{"optimizer": "adamw", "warmup_steps": 330, "schedule": "wsd", "final_lr_fraction": 0.0, "doc_mask": true}
Each number is 128 + 24 x the weight over the matrix's rms, rounded and kept within 0 to 255. Layers, rows and columns count from 0. Numbers have three digits each.

# layer 3 attention query, 448x448, rms 0.0384, rows 100-313, columns 320-383
106098089142076100113124153126158125077097161170085092135133117106147113078118105127099131104151082173115158089122153113135119143135145124138115153101114115167119141172117118128099103135151089
130106138109112098098157150117068141119209127153095133103136123123146112127134139124146151088142141118123178109165086130118128169137126143093168122197159168136133148147121101150093124155155154
162133112122136142141141111125157118104122159126127101146155125092117127122137162142155114157165110122115096135133087111116110108120118103128127138150145121159148139142137085124117149114144106
089093077119139121171122155122127124188125137169106148102145077087136138110124133136081135106101101107134116071151183112088124140116123111133116115093113136135124147102135161127122107120125098
073094101115124158119125119119121153138118143139097138141087087116144177097111127122140080155113072159093141085098147139172132144100101081151110122109080155128141109095099110142168110117128120
130122107089130118131129121120100170121133152144124102125108113100141098124130160093211121122099052099071134093138114145138102101086118103127120116131133149148146089114130097138146121115099151
115148155124171074190147119123191142156166065126129146106162117119120119180119152150108141149141222110133114147135113120097102186134099138094152162138127163107171134120159122148130110140174154
115133191160122113125127111124111107128158132094093152147080136182122145179112107111100151147097197130126145120129127128099145123184159138123168082131136118113120168133137158107137133119139139
136148175148138093127116137140132122094116099122132142124138151188127144127153109126077147127120196127194125158090150100081134140133131135119140125129148118108128133143125171136138129125124129
156163169161134110177120122158154096133155098108149156161099131179104103153078132126137130119170176138128100173127084128114136152146163148132137136168157150136150154116121120170111133092138126
148117093105140150146131158121098102105115147159137121107146106099140109150126153161090131101130106138129105148132157081110135097157128142168122130136170078108114111123136188114137138137138116
112092079117079135133137135135100137116084128180098167118128118085148083122149119109086087059146084167112150104153130098097152120139140161147158123128126090172088129122132126147122121133150107
112103111131121144135121126141107115184091129167122167129134139138123162122124134134057105095140127093168096145149160144071148137130139125142132164094124140157109123121137166153140086121158086
123139131121103129156125151116138106070095135159121127094174135121134133122139129124060138093135158133157119126125130123103129150142156161126133164124167100164074155175110130112096121144191106
157161137126167105136116114140180140088152090104135106147109121121130104136075111110135112169133118129100092134124103129158117116087104145117108144143119165091123129110123101148131119085141121
153167139152166134110108105133140134120121140089159102154106155136110162122099137107191131164107140101123091144098108130176122075129114140139099134140107126075154112120122113126147146105069159
122114114135114154164125147148137104126112152137103170144153140114134145122119150107070122095121134130152091107128148143106140141145155106128151125081160124124116153148116114140111107110148090
103129181132154119120104113138121141143182102071153100139111140128140148190124121144149174163132204112156154148123097116162127144156136136100127113151159152089120167133110132136130164145122170
092142145133132137143122116122131140125110163116125127126126135138088174134128098150129158134146154156078110086125131126132137154133140112137117134091102156148116149130138160122114103134133125
145133145119108122094136109144100097129167097134130146154122127127150080145102118130128102101133136122133141128131101102127129136146126164119142107148138125111156138109115123167151113114151142
154161166123172125151157110148136102137176093126122123154132139132101082160099156148147138120170174086119121127146080123107126187147116152112150131158159161137128142134117117189109115120139129
116143108109096110151136119149099140114150126143119138133115148139138071113128124096174102104155108146091140133129098103103127130116131130136139123176124113144124107083125095175112151140135132
089074145112097114110152130133093138129132133131130159144113130152123151103157122101099097102132064114144150137126177136109148117107134102142132128089130148113115135146137132131134100133121100
159163113113168157152129113154128107107165155121142132117125107118124101117134186152185118129161113129086076095143082127106112126111116115122145154140142142107112138119155126141117133093106130
121128128100131114159138121132198072140112079148106144136174112154105132146079091146054119085151204093175107138149097123119135146153131146146153180113169144132144153131140161162128085101166097
132094062127066135127131155132100125114101120172115144098164107069162102098145145133100095068124061138137163124164140085114129137125147140154155150122125105152094144136117108135100106140145091
102144177145140109131136128120146161148153122112114133150100150184113164155119066087136160170130149142124124154106138150126124110091120101094097121124089166140138104129117119113142138129143140
153128153122144107101122136148086102134116110143118151128129149133128097164134145119119111101132111085151101155153111097101120100135143138115141105127149113117166128109161150121136119110133109
074143135148161121107123121122118173123131064126159128120096089138149068135144105072104186135097138130121127172128125124169106124132141136118113132100171143150095124141121138137128169154118113
137139072125137156130128159136127113133152152169123131104161102162131174045089126142135148121139083093148133150110139146182138083092153134184174092119097106111097148164109164116122044137110132
170137141122103147152110176115133157140077191146063205132147136073100142102110202130138107089125084061127112152157159149141174087127117135183161078118132093080190121113147162094133105143114158
089115180103104171132121149141109137149059140141130121124128159109142126092104182118100116105119116119127119115138124124118144127102126128118053100101143136148142111135175143100141120094164097
092122166130116124063167109126103069127162129114171062133139118173181131102082073145176105212200155166170129097104146184145113188110126087100095138140095183187110084161149093160141147095136113
086108110130208138154114083121154128168132015113145142128078106134126088146133162109098164150079153123079116135096128105142071124112124103088068158132105086173091124106110105118086214099081147
159096132087175110167123130149120122120121133101077187133088136129109141130115156179139109105116120101170120104117143119100167152143132117152111040136153120100126160106115147139138149108135155
146166122107115115171143115121144067161160163108147137083154153100153145076096135159147123123132217104201180086159119175157161154176141111123125158194107149085143138170152127113126095078119115
167147162108109119172146111117125145152142135087123144139117146080119108161114143149141111105100165104134128101168125150106150170161102109113083137144122131096164145144112096144128165072118102
141144106149075185082135158119138118149079190175096141092178141087183142067124149098104111092140041121106138117138161144129130050135116135191192143090091119106150119135142182093174047150108134
122125185125114127113165091127105095139130150036128104179099157102172143118062109155171092166168132194167137093104180186177159130149102109141107060159122139142116124162148068142110141103117132
132181096143084179115159139097143157153114157154105137116151092116151144112116120114092150126136104086116118173121118138145093081139105124147155180116117097124112114130137174112147093153079145
107127206131138084092147120136100046141132118097169090141096142152152123157100085133154138167176175146168095108110097175118148199098140091068095146136123171187132100164137086136110194145137086
097120166123119155108124130117133106154073124128153118119129122097160098128109140126114169121142148143154110131125117114126129132128142111069093165146107150152132100118157128124153213112149090
099140131135125106157111170133141100145073123144119126086094109142115126122104143105155151152142157033151125157133081115111140141104140103117096149169116137162133130146078162131097168135138101
163116110121171099126151147124126192102155136142079171159102119142117095117158145116147106117048081135070154131127178120150154096137111137163140051070181115100131119114111122097130093125131163
084122177140074075081134144147085098111134176107110070151123140129148156137112089115150107141205122145113110116137113200113170154138134124136129074106168176163118082161132126150123097127149138
156138143127121135162098146141161157157103145137087148159135137115071121155167190113128085097105140117114136113144102132070154151144117124099085103138156143104194121078148122129107161115155147
177126108147093106095130171152129139113162170193122121133163113179119188078120114172135124122088110170121157149107147143162170113108120173147166130132132137113132124127157108136144032133119124
149137123137092130126153165109150130142071193152081136115153133094160137075131122114111089116136057101166146124161147147115166094140105133191172130102120150070163149147165183117167055146097115
124173084118120178198097157101168087177057152130116140088183155032137124108148154119095148112161092083144163136137132118096122084141149093147163183141087087075150160092144215100144129157110144
101130131103105161187077139125117102154053192091092160117158159049145132116085158111096112109188073058122122126165132092078158113092161104140134077144127099078154149100150197102132155122133139
162171156111095155125115124135139114145133157150158135111115095113092153119099150165143137090125168146132115147152080162173155156107117120113113180171131133142190129115147099130119149148149102
108094170119167137112147141146096083115117104131171136105075113134139119131065163171156155124122153159180099103149115125161158176109114099108089143172145146160138119123159078157145173099174088
184129064134146098198130134134127179131202143124093180144127102119094120113153167151121085071101069125101131132134158161127138078151098145200156070131185102089106136127104154106125063122081176
085111158133130101051112114142137130108155088153197092118170104153129100174147076094145124156133167206092117120131139110127082166108127150053092190115134192147122074098147087148154139110165110
158139086141163113160118166117111162102172163164086143157124116145102128117174120121122091100115068138072166127107150145119134086123102135201182101082179082083157129104128163098136084144090175
090111062122154152164110094110136103139087063102145165089127122047187122127098148155051140075130121159171118140145114057153088109116152175114132116167145092104107157100151173126151138127123149
094103111107157111110139109129109174106161079114115111165119136132121102142137134079101121095115074138027135137122156137145109106127121138155122051084180123117086140124152112120151135113115158
104156138144091163036141181126163161133103164233137065130164129171149122058132091114158155140149092124120141115118129131124098095115128139132153178095099135149155107147137108132140074148150124
141132083122144079128136158119122136080193134139115133130110092170131157087134147142107145123099087143108148135131125128201133108104117164179170109125143138120093134126102142134131072138106140
125127176144108118128130100119136157152118078073116162135128134100141088172130107116132118156172167158118097122135184143128069156157097120085112132102113125165143115097118096136123171106131153
122123176147169100090130094128151141121174066090133095165162105131128106172173061118166085188148177147098139128104136133126058189119106131077126135106103126188111090095148063143101206146129131
109125115134113141099168133125091115136143159087132086136120139114170135102072075152151117166174096140146173092089198174143162127143123099166136074118093136144084150162138142126137125103109152
112074153114192084145120106126109105099144064086128163101071100129121105177124135130101136103127175156127042152128088113140114160113120117097082084144200120149081134096102105140121184136141120
074124155120137147094128104102127126144076074118156097112108151110138081140119116086094184128114155142161122092129142119143123124154137135108095162114132149129106140162141124122139170110134077
135159087166104144113176124134142122155170134138173085142136092166136139118149085105138117175141094131086183138107154159109114114152118107177198168126083126154090106149135100119131090143061140
121133092131139164144111161121123199135103104189141121139170144123088096142193141106084131113060121104083149146152108073099085113134130140085129131061117129081130145112134147120172126134126130
110134108067104168150101128125139076186109167134153135114137142069132150099089177136129128121187106092172145090157156130124112142111144088137113157160066131108163138136119173132131139084109135
114119061140151137076102154120129130116103101223143135085171104135144123077119146118093164093077061148101116172120122077159106053091163186156192161106137101066127156128135182120170069148110143
102139120148108151088131156131170146123066113221151134101166140118125128120147150101084146108092102134127122133177111058144106083109128182111168182088125144123161107117183158107158071121143104
114152172128124167123140092130131062153076102110140127138138175131134098188149100126115124161162148152144156124127116104087092139147129101115121215092117092152149113127177098120099178130126118
137144163113135058154144117136151037120134127100132122126117143173123142115131100158162110189159193084191156103121114178118134177136129103107105129122106137155124134155123068144091150119137092
107095156138168067079125101134143074110122050111168119112122096146146124127091096139142144164136192169190070144136095125173101185110122152064068161178146175154089113121116098149124180139151108
177146097150113094147106152137106163101176154164097165166122127143073156145183130102149083113137093139055146159110136165107129104125092118149151100103172124106183098116139104123087106154112184
137135131110175135179125108126137139124190084072111209162096129097100110143118133094139122096119155156104118137129137146163112141145101102144139095149187091112118094122118085137099137111131129
110133122153135153098160118083142103139096107129135103110143105108169112163125100107124157138119122104161097162101116097110088093157121122100130159138145117133114136123107129100136162131085133
145130153119143135124138108114130121129115085112131130106134116106103101171170115128136147150097175110137140125119115105099080179145124112074066186134109137156161105121133112136106194123138123
119134207136123084104113087133139112118140097113170067156140120143104109207183072095157130182170201167109141117124122118084092205156108094049074160118131184183168088108117071154117219133151112
125081084134084154169119124128103121128082168128098142109104141090139151144085141154059143110124097103169108139145099086107145080121162118179162138141108087094114165102131197105155108152135135
112098160134137126116121161125136105145058149121095156097137155104166116090126143103121145142106102090175133123132126140128181102136149130145156117070123140082166169165140154095171110132128095
127163110161079107058163147135126140111183142183191074164149111177145166099138105118156132133109107181090154119118139168163151143123115149133163152128123167138145107142153090140145054122128130
174092143135158086113139162134118216061187143177090161151111065155068126131165127144166119102069128079121056141135116153176151154097117154138110056113208123154132108133060082122150148149154119
135117090090129183152092143122120104160064153155127151061151150052144115100097194147065126089119097080186147110149118089138140068119156133155139134129141106080145178088170200088178118144129124
091109209139122120142140098124135158120106101072130139127134128112136082175143078094119131170163175094139140093133149142112078151160138117095097146105095140139102131124138121130115169116123105
105137068157097124131124199116135142117107171213129149090163122141137162066123163141108137096112089089129126118161141125116159060133140141163162165115120149095180123130115182102162038126126121
135141196128084134095136117128117073133106172116129095134131169142156148104085145126165095164180168121203124120134116190135157169121108106109124171163109162129163087183188108114117116124151097
098137133137125102088112140149112062096143130186169079137129151184144141096119133131149124166154146163138142143115078116152167153094152118113123131152124176136113108147155135141128129149164111
107116129139097180097107118139115085175108118127187114072139114091178136096070126140127171141137131121187108148143124088178099140112142131100123177155086113131115172137122153139139166111136113
105122128144156125159117097106153163149093097130132121115139122084112091191192130101120131156090166121113109145120131079085075149165114129066081174101115121133152110099108151116128187134114137
123155181119137137163128116133122070118106122116148140099109117129095142164109110166101154123138210127210067130149049161138136175117147126111112166163146105146155130107154082135140194126186105
133152084147125157100133178128117120096137174177129125106120107171146144075097116119135117111114057127120158141125103129145159077098124137199201115139138106101097126165149162122149061141120127
125102116135120144116140190142114153119105162174101118120132130132160136047102161124116124106123066133089133114129141113169155083110131142188141086089135121099121122133126153112131067125140127
130132169079163118164110093147143132133192105092137164172120128124113116143100163167149103115136152145134141110143162135158146187101101102106080061148139146129148124106137074141118161102173119
136099138156115176139158101105135139106172145133143122117097139122143094142141137131149115165116138130173123145146140155135125129125130139126134118109120136145145152109161102121154103161128139
114102093078092114151101166130147118106069145174089166118140146162096165126088116099085157091171102109063081103157146136130142128138144140184149121129113144122142068129107145117111108073138090
098131091128149127114146133135158124159100130133115105170173116123120124160148146131164174178145105166147133160094160114059127110122118123101097145108130135159161099150113135121111165121126115
126159122160130119131138152118125138139171146125138086156138104156111086135150108107166139164121113118110112130113149126137152106088134161170142148167171108132121143124082111129158085130142141
123106136082152129132121094123059126137132124088126085121138130100124111141131093140137118126120135135100145106118134143091116135141133117124102120096141141165128155148120135116105134127149120
108185099153158145144138119110120143141161133125158057177103104140149083156170128161217134167088151180144129155139123106131130147125122130137086131142172104166135149117147105126137199131107146
112181111118164165139146148121113126165168152134120096184142114135107123167158137137191166174145135171127127118164150124078118126110139125135133107108174149135141140130132112112145142138146116
112134133109149150127153136105113135154135140107098124187118079140087101158161125119143173210119149149131111133105164140105136106124130105123104133134172123126159098115148131080131154136099141
125079092138116090106108165128165104128066118194102118108159150117110141108089115114090128091172087106104146137098122134088136117135137118140124103107085142132157082146090179131145132109142100
178104178176131135128137109122094160121136113097150093132131157153105125123120116142126093136125150101127171127139127095167115127138125146116110151125138112135104167135168142129104099135154170
124137076079138134152143145129149113138122139145138082169138106143106121151129102119172160110110122124122127146153125125114133124117126115185119130126128125144145126115141125117101141095094111
147126159126098115132125114122107153125164120114140115152099112180077119162113138118137108124099151120094146128157095122181112123122119113143150149160149120154120110119159124136106113123121173
153158090095137154127163125122125116138163142134112058164123124154109116165170118139193151163115147151148103107128141127114140124140128109148130137157164119139137140126125130108134160125115161
099096158122135154118132129110114127119108139096123133140145117133115102139144116116131167184132132146150098124112171123097125128139144118090121141119169111129165144127158099097147150155114126
109115091087106087135096134144126105132114132174113116132124114131133138108150112148114135078121101152100135143127120127119116116132125124185121101146089140132143076116087136131125139099113084
169138108156138085135120114137127124136127094122140105099139155116164133119112149163135076073116129093138156120114104124162111152129119162106111110109113132127089141161130152160108128140151118
135097191162066118093137115120151122071140158091154147078094144119135138109116132099054127137132157115153145128128138123167124117104129166055120168128115125101117180148134112146138096183143125
176141120139102082128126140132140121093174106148126127122110110124120145120096128128106105053139146099101169114166080148168133153122142131165128120116105133139115154116120145154115110124165142
148120095089139121142107106137141132120153129150138115143116107145124111141124142149150134090121122138087165128143114131166124125142127124164152111135115135136125122109127157128130105118117130
119099169125117167157128113126129086135115144094137130141117152121135112132177134122141161165113148187167094116161150139173161135168115125117126145139117141143107101112156122133127146139105154
135117129107150137100129116112115128119132130124131104126152158097152156101134138148125082125136126136175154104120095118167142146141126123097100118102141145129134158132142170141143120142137160
118153066117152106151123151125130134173116114143109115147118100160148095134135137156158146080104130137105121143126089171135115123096139148180136121133149112114107093115098108132143167097106130
118168096133135125108150126106138143170138156108112141142160080121138121131153127154139177164149119130167127111136160143098149113120101124089068122114164128126148143135127137101120146145133121
164100096122105118144112119135129121102115114162134173082124157108160132084087152146082070035142106109112148119141081142155139158139117159169144102141076144146098148134117160174119113095169118
172150109116097108134140119136131134138173136149130173122104122152117131144128134123146097098121144088085102163140078131168116140119104125150151119152145137131107132145142115148142105144133168
098131166081123115120118171125114107134098178135093121142125118124132120148117115102107153148117095139103081122123208157115159097113124116150148157131140125131148085137131144098143114107121117
090093128103144122134106138127157119138109125151100138155140119129117117147154118121123150175138109153119111124119167134079148103135124117117126135126149139152137087127134133113125167121131098
076117081102167159116102131138107085134074121119118080151187158094172148149142127123147143143143133149147115108138164108074131126148128130122101131074100131114105093160152210119152166126142163
176133092163139095132112117119152124124127111152126116109155147136148118111120125147135089045142115119124153139134093127142111131108117155161118075126097119113119128123114138132127098128138138
188132115168105106143102099136133153123101087116143133100125152141111122113083135143121067066124149093094156135132093125164110161148125110125102098128126135134133127116141152168097144092159147
082124161114122151152133125124103116160114149070127161132107122123117134143156107115113189191126152139150076114113167125110126133130137103097145170128162112131130127120144122125135140163127132
147150172143061140137130126126117131121160148119117206111087122158118121119093118100099143134125117115111050114154126159209150120125125121177217137181136130109121156114132095122142070111128101
120091147140096101145118140128120126121120151144103201137128128174093142146105120110097142110147090115080094123130164128119132117135110105179146139149135128131156104110122125141116121090125098
155121073125150129126093131134136159146111112147134106134148128125098143133143097119152099085129092100083125148130104130124102127132107133194123083131105139120134104124120183127105108086129144
142120131153097101158124124152119150100132114148153122118094124126126112116093114120116084064099099119100146151131113131189127141128124151178162148129114142142108135147123157142131126123136159
124134099119133135130122101130116122149122121111134099130165147126162175099110129140146139103126139160141147116110136093107127146159116122096138109105150123146154135114171164122110160102167165
095137140134168167122122148120161104165079145125113105143181115087158141132138137140138167200112126127179132127123177128071124119120133115081110105097125122129140140139119123105112149114105104
153139087137154082133115126129151158104110090139128042126140124120135101140127113146146077088103113125112175115112131100107106125112119160137081104096089124156113150155095160142140137097167132
134119154148073111123120142129149147103120162166107199092148143127127163098102144079061123143168082088120093111139136155184137113111111163185207130128099121128142119138122161157132034126131109
120101130163123114144121123124149102126055101108137150105126146145099160125094132108102155113166131139133154135148119128095124148173123108073065135145095117162131097113134114136106176127145126
126133118090099107086146139126137121095195119192137128126082091117145096134152119138144090142108113157135116172106070119137141152115134119157128143139135171145149128110106079148160116127120119
170077129163124132164091077139130113116118099091142122093122156117126142101100138129095084075129138116123126105126099136163119160172123111156141096119086121122122119133141158141088108123141151
163085135151095111126107110168129122089119131160128159075110140114138127092092122117110087025155112101104123131128097129173118159119134122162146101151071126129103151122123142167132112124160124
130137079166156109109132108125139149100147107171139081135144112129145115124134127149171096087113118111128164125124099095098127120118128145154094091108125130144118142131093176144129142122121152
115134170131135165127154122121126145161132141095124143120135117088136125122137132106108157196131122117158096110097188136114136118132137135077102133102148127109125169133137131103145125146110134
142142078103132120128105151137083151149145147139084116149171123120127136086135124134166123113140106144088073118124126133138151130103111116200180096153146126089156105114127141138104112105114144
147140166152088114123128138130135162132144125132100190116141138112139139126094136135076134122170111121115123126124138132158123139097127149116169136124110133137136145089124141149136117122159101
145096070132152083160099140136129130123095126159118058125146121136130101116146106147198091094122120133117173154121102111091093112134120134168090105143103114158081084135099154133128181082147144
132071095110103160133139115127141149130139108158170097125119141132117061114087122123138144114125084102128098142151132082141149118166130110111134134125117129143138106139123121119147138129115151
128118118125133110140108177147141113109132137191079140143104134190094093139166103115134139084121096122076127145157121131124112112087143139232179091153126105130145101096114114137146105117116107
113132155093137171100154119130121136135150149132127105141136106101116144153142131112159138187139139132153097106124163108112133103116106107099150147123139158116141141136182104091122113150104164
100132120160145176141146163133105100158102154142123099151145146120125127150150130102157152188136089134153128144112166112073122110099118121126121131100106125115133094145141127121134160132100121
116176136157149144113163115113132132159143132143136094173141102147103115153137157115191154158130148122155159114146126131098110136115116136090081165133155111147108116146109123144137151135140162
147121110129135132109150055116146152164119126089162088130141140111126178126133127158160127127139155141156141113131141130137155155166107096056037101126149160142144143112148166122115147122147134
111154083079157120150150149128106118155143141139101082189144110161112105161168111132187158161120118138086129152114159113071137101096130125170129115138175125133144099125087101097111151108116109
085137142120171171140147128118120140146131126116142118176136089127110111178150109130158189218121149175135118125109153117100110124142141105096102145132166124105161104118149099077148151154102129
117102125092110128130136122119167082113098123166159075110124151111122111095159122130116124167082117114162156144131157097161139108101131122126089130130076145159136118114157138130138141151096135
109140173097151138157105140133084104150150150130103199099129130104162133139117157118067135132133136142136065096129146164129165145120128122142195100138127160103132154088116105120153089111096120
159093153136102098134083122148112131090124114133138176074089136130118129106093138135084080060113135109107128106137098146177119137133130151162173119147105114119104167114121121159123096117155134
128140093127105107147118133136120116099111099152142126091123141126165157098110126130114081036131119127108160114126089139165118151125112144154148117127098136128099116122096172147123105122143129
120115157089114153113151110121129105085160147138145135110098122132114131123103123114086157148092159145128148138124116164157117113122137146119141159152135133108148142131152088113117116162096113
078132139142118125138148140148123117123095117121096128158136129162125136130126130127116202155142119152149095118140187143121156137144129143116138150153155113164129111129142115121127144126133122
167128129111130150119140114127117120116124099116154084132115141148109155148113119144134115120133167131109159114122103135139145148140115112097103146135128152113141120127164170124095105139151136
132098114084140086137128157133129133113099116162114073140196100102114095148131108121133138100147107112111140141127149138065086114104135148158125104102124140125155086144089123106119134096121123
121118142122145133125149114129130110149140119087131140130125123142125156122148116127149172166137188155121121134132135134138117147123127089117101148138163137150152122141172094120129159114127116
133129115128104115146127124135125145124112124164105124139119148147117119135106139113105105109116083099122096121127126111104110121151128160128114112134101082132128104111065185146104107126127131
104113119119139107135120137142123132145152106138123123105163154131141167159123146124096106167136125077132117136114133101077149125092133148114160133138079126133122133133058154136142129110102133
119175131132095124164127105128136122122100140112127134144103114121139098120137135118114124128118097109133095131088141139131127151161123132104112112139104107113132097097137188152125140143161117
105145113134161146138095146110144112131096149143133123148129105104127116135177104121125117147097065164128169160130120137108137107129121167147136133165127106131132173110116138082156123149080120
142144097139123125127136126107145157117125133160143131108129139154136136137086162149092090079122126131115123129115101116102134103153124150120118124128134119127137108118109146134117105129163137
140092144126127130127154126133126141117129158144140146155099103153122133102153106139084142144122131126127147137106128150157111127116137141135114137127136130107146134103160178125137142136104117
152123086130122146153156121165121134122122110158132119105130144110125122116102160152098096062128087109110118109123109107119139138145113127142135092137093113117128106115092156162109124099170133
101129132108130130138128131141129116132128141083100129144125111134120118123115112125122195176125161120147123130160162158163105144123127109146112149127156143134135143140175141111154137106109107
139113142113111090133094143123138152119106126183130129116147134136136113127124146087126079112146067124089115118120139101079131098146126150142162112142123105148128116112067142135130103146124131
144120148110133145153114126135110169130110115133125137121094103118138157140160089138085131123118143138104122130110105139144159133146142133114132130132112126150142098106115140135129129142124148
124133104112137124152143128141123144150118143147120127159115134096155138112163107123106106142122097131129111138097128121134131134136123152147122118107092102120132101119124132116145135135138147
106126125104138104155126126139134105177142151118124104112167121111145139138159122126099119184120131125127147150125144147076162121125142145129166098138098152174152137116093169105151142125104106
144126117132102132127168091124130132129145108121130122101139103141130134137104139160092106096126148119112122093115120120117142155130104122103136109150119116125134138113139125155136132114154154
131115122172136134133139127128135170135106134153156129118106119145121122105107195123104135115114126105123128128117102134117121128138135144128105123124122110104147146148103189117134115106128114
150135112133097119159114114128139151109102110161128121096125139122128127124107156105084094109125097119137115114117125099116124118134118160119141120149089089106130106114087157136109091126147145
124123118174145116126114118117108138146118114139150148123131136113141123109170134115142134133105068166122149155145124107128141077118124147143124136145145116147117163129117109098126118150096112
116138152167129124109138122149085111144112109120150149116094131105148140166132135120132145150120136093105111124130135131110136153126139124113100149166093114101131097124112142142146152128118100
113102128134151112143145134142141115138154150089137138135114115128130106147113098118127148135134122123143142147111144137140156132109118117134111107141105119142131114131121132118122158130135105
117138109098140108181122104118148122166125146101133126141133127132140157152142094127123119140094122154128106124124143127122144164154112118143150070133077141159153132104124156121144153158125133
116122160124119135119133136140118111114170147102138118148127152165118102123127111113150151182133147128133137128144132137124130109105128100153141165128147151154105131166155123109125133115089104
126096144116117120149117142150105153122103133153116140136130123115123111127158133086121126168129098103119143130145155112128115114122142129150150149129104126148122118109081193126118131119135108
173146113109111117143126104118130119126101123156137119120126129154142161123098155140111087067152161123108099140124068156108108127152133132088160121111128116109133105144133088141108085122153149
138134109140112125132139144130137161106090121138125118139125135138104146122106143133100113118125114095128115133116129126149124141149145124103101106121113102106140088140112165127135116103138114
129114133113124120126145116133111115122118114129107128116123101168131124107146104143110117117129174138122123143099102137157082132146122116131120108111134128131117109115163103146123132149130175
134112135132115128127132127130134121103181116130136136151134127130112109118099114130114135121136128141129156123122133140146113126098116118132146133115144125114115154128123136129161114145117151
120121159126116129138129111143096104147120133125121130159121134128133098136153160111161124150122134106128126116138056160101147136091136122146126144134137100126124127133127104137120145143115118
143129123123095126133105126143105151126119126150133125141133126097111106120145138109168132119136080121113121149134116090123108134108121145133114165152164123105120131108077171119131110143150109
133138114108103142122126133126138141104113113153130136128116147119145132120102148130099094080138105101113125098115113118099138128147140151137131112138116095119113112132115149163118106103166144
099119143140158152088122150126108107126129137103129125163108159137127128144141114123136151152133126116145175147162130145136116114117142131158146150118160140126122136148171120120140118114114098
142142097133122118128116143157149146105106137149115118097129135129134119130115145140081107070123091126126100098125093092109144122131145164132125101133108115130121125105094167166111122107157146
132117178130144135095147131098127108147138116101125125150158103135109130143141129130160135171147182140146134151156150149161115115125120105135144158139153152132144133153160101080153130143106109
113115167128126130113126141113120107130134117118125127157141117152131123136141099143164152182131188136138124165140146153151128122103138091136124155135144147138151138129154079092146130150119123
109122126143129122139124120130107135130137138111141114129114126105146137130147124114130165176110130128167134114125167101101132156112133134127101113117106123120144127137107188133122170108105107
140144114109119136141109129128121152142134125167116122101145146162147116110098171152098094108122137134121129119089118126118127108141123140103147131129102117141141111122096100129097108110151159
085124103128126103142122140121159109146135142109139111131156122108121126141138121127114179157125113117143118141158192118104123134124137114136120131114126145164137150117114188114158151120126106
124118106104124103150092116109106124111126123167133119145127156146116112147106152130132092096102083130119152110126120127107121104146107127162174134100118116147135150134116118136148112131114142
109088106116132136139105136124128121122123155097124115136108113112132119095189107103175161147135080164140129101149186102142124148119095096148109144107124146135094115121147139118110178121109138
087085133110112124118123112127123109127152123095122119133166141136137142160125098140150154166147145124116130126137126125121122121120132110126151123129151139142124149134144130130138130131139159
099107160137135116110133133117118116152128142097117122148121112109132138116153097103177160174116136148148151152151156136144140129119123106148113150120140152131139128149135119122141149132091112
129126134137116113148100119136135122124103155134114122133111103082122101114220072096184108153140067121126118110134143086097125123117114137134110151155080108151106116101105138147120137159099120
121101156118160134109139125123132105145148142094123128141108105124141122145167107117168172181125154156135140136122161134133115132114126117149110135131146141131126147142147103092155143150091122
137148137114136159107147122107112137107173118129148126126126134160113129118121153150145105085121150154126165157133087167143128101109146143122181147121177119113130156166163095096145098121115142
133114095133122128132118106152126141124106127178101114106107159121118131121106146131079096074128084113108104105119114106100118108130132147118130117105103092118115099122095151141099098124136145
116117144145126152128112133139118133135081117127138149154117124088139098118186110124168157134113077152147121129107132125168125124141132135121099158129117138134106132119139144125153143138119158
153139073132127144138137117148136127128117118126156117122109125131122124105106158149103107071117102149118103097101106117134118121154119133125134108145103101103115104110141131161104124110153144
160138096116104116160129127136165169146113149142148107138111108143128125115124141134094136131137120116109129156141134123125110139126123137129118121107129106116142090107101167127123142122150126
127116128115135127110108143121133114113127118172165125100112146147133140104091148136111116097112143101125145133137136139106111143125121142125146143125112116111124135142114118139119125121127136
095133154127139145112131139106126094151150147100118133129146115135129121139171087148160166162129172142136130138135163162134146147120136099125136154111147151130152156117154122094167150112106113
121096143078094119144117148142144133124105145182092139140155130167108132125149104106130117149147105101110133141139116121111112109137125152160146146113137094169141101121094125142135105131139149
090107161126130125146139122142114113151124132102116132136127125113130103114162111114147167191146153124144140148148150140130114153123131101132100140118121158150107117126146128118141156141096122
118086116095134137141118092129077150163143116137130116106133146170143136133130121141159110115134160150092119147154148136097131136168128101148146151098122116162102110142130089130132121136132160
099126138122177151108128127136148118134140129105127131134129106128133136112165100141123151124127158154127144143125113153157131130118142101129115132129144134131132154117181116126135143143101108
148113137132117116101115133147145135121122129165128114079147155131146129143116119109122115112144122109115118110141142096090128101128137160120161126144101130135118111135072130156123115129125118
156139106135124122137165117131134136142144128134152117110147115137117136121102139154119096062132136139108114084124121112119142130131108140105132107146107107103116117100115121150125117123143138
131079128128130137143150129145127141138151147124147120121104134155129093128130155113107155153130124103126120122141095126115135129139140124133130119128108119132120115151127151137137126102113127
144129176119145122102163123117114138084152116104105127149172118168126091119095155157116162111158180114130138140156150146157125124122144134119119140148188111101115118137145114120145083124151152
091118154104148135123143151112120107120135129097130123138130119139149141148150123140152156186124157123158169171148120149132123124128144124145105139123157160129154143144158109111170129139103099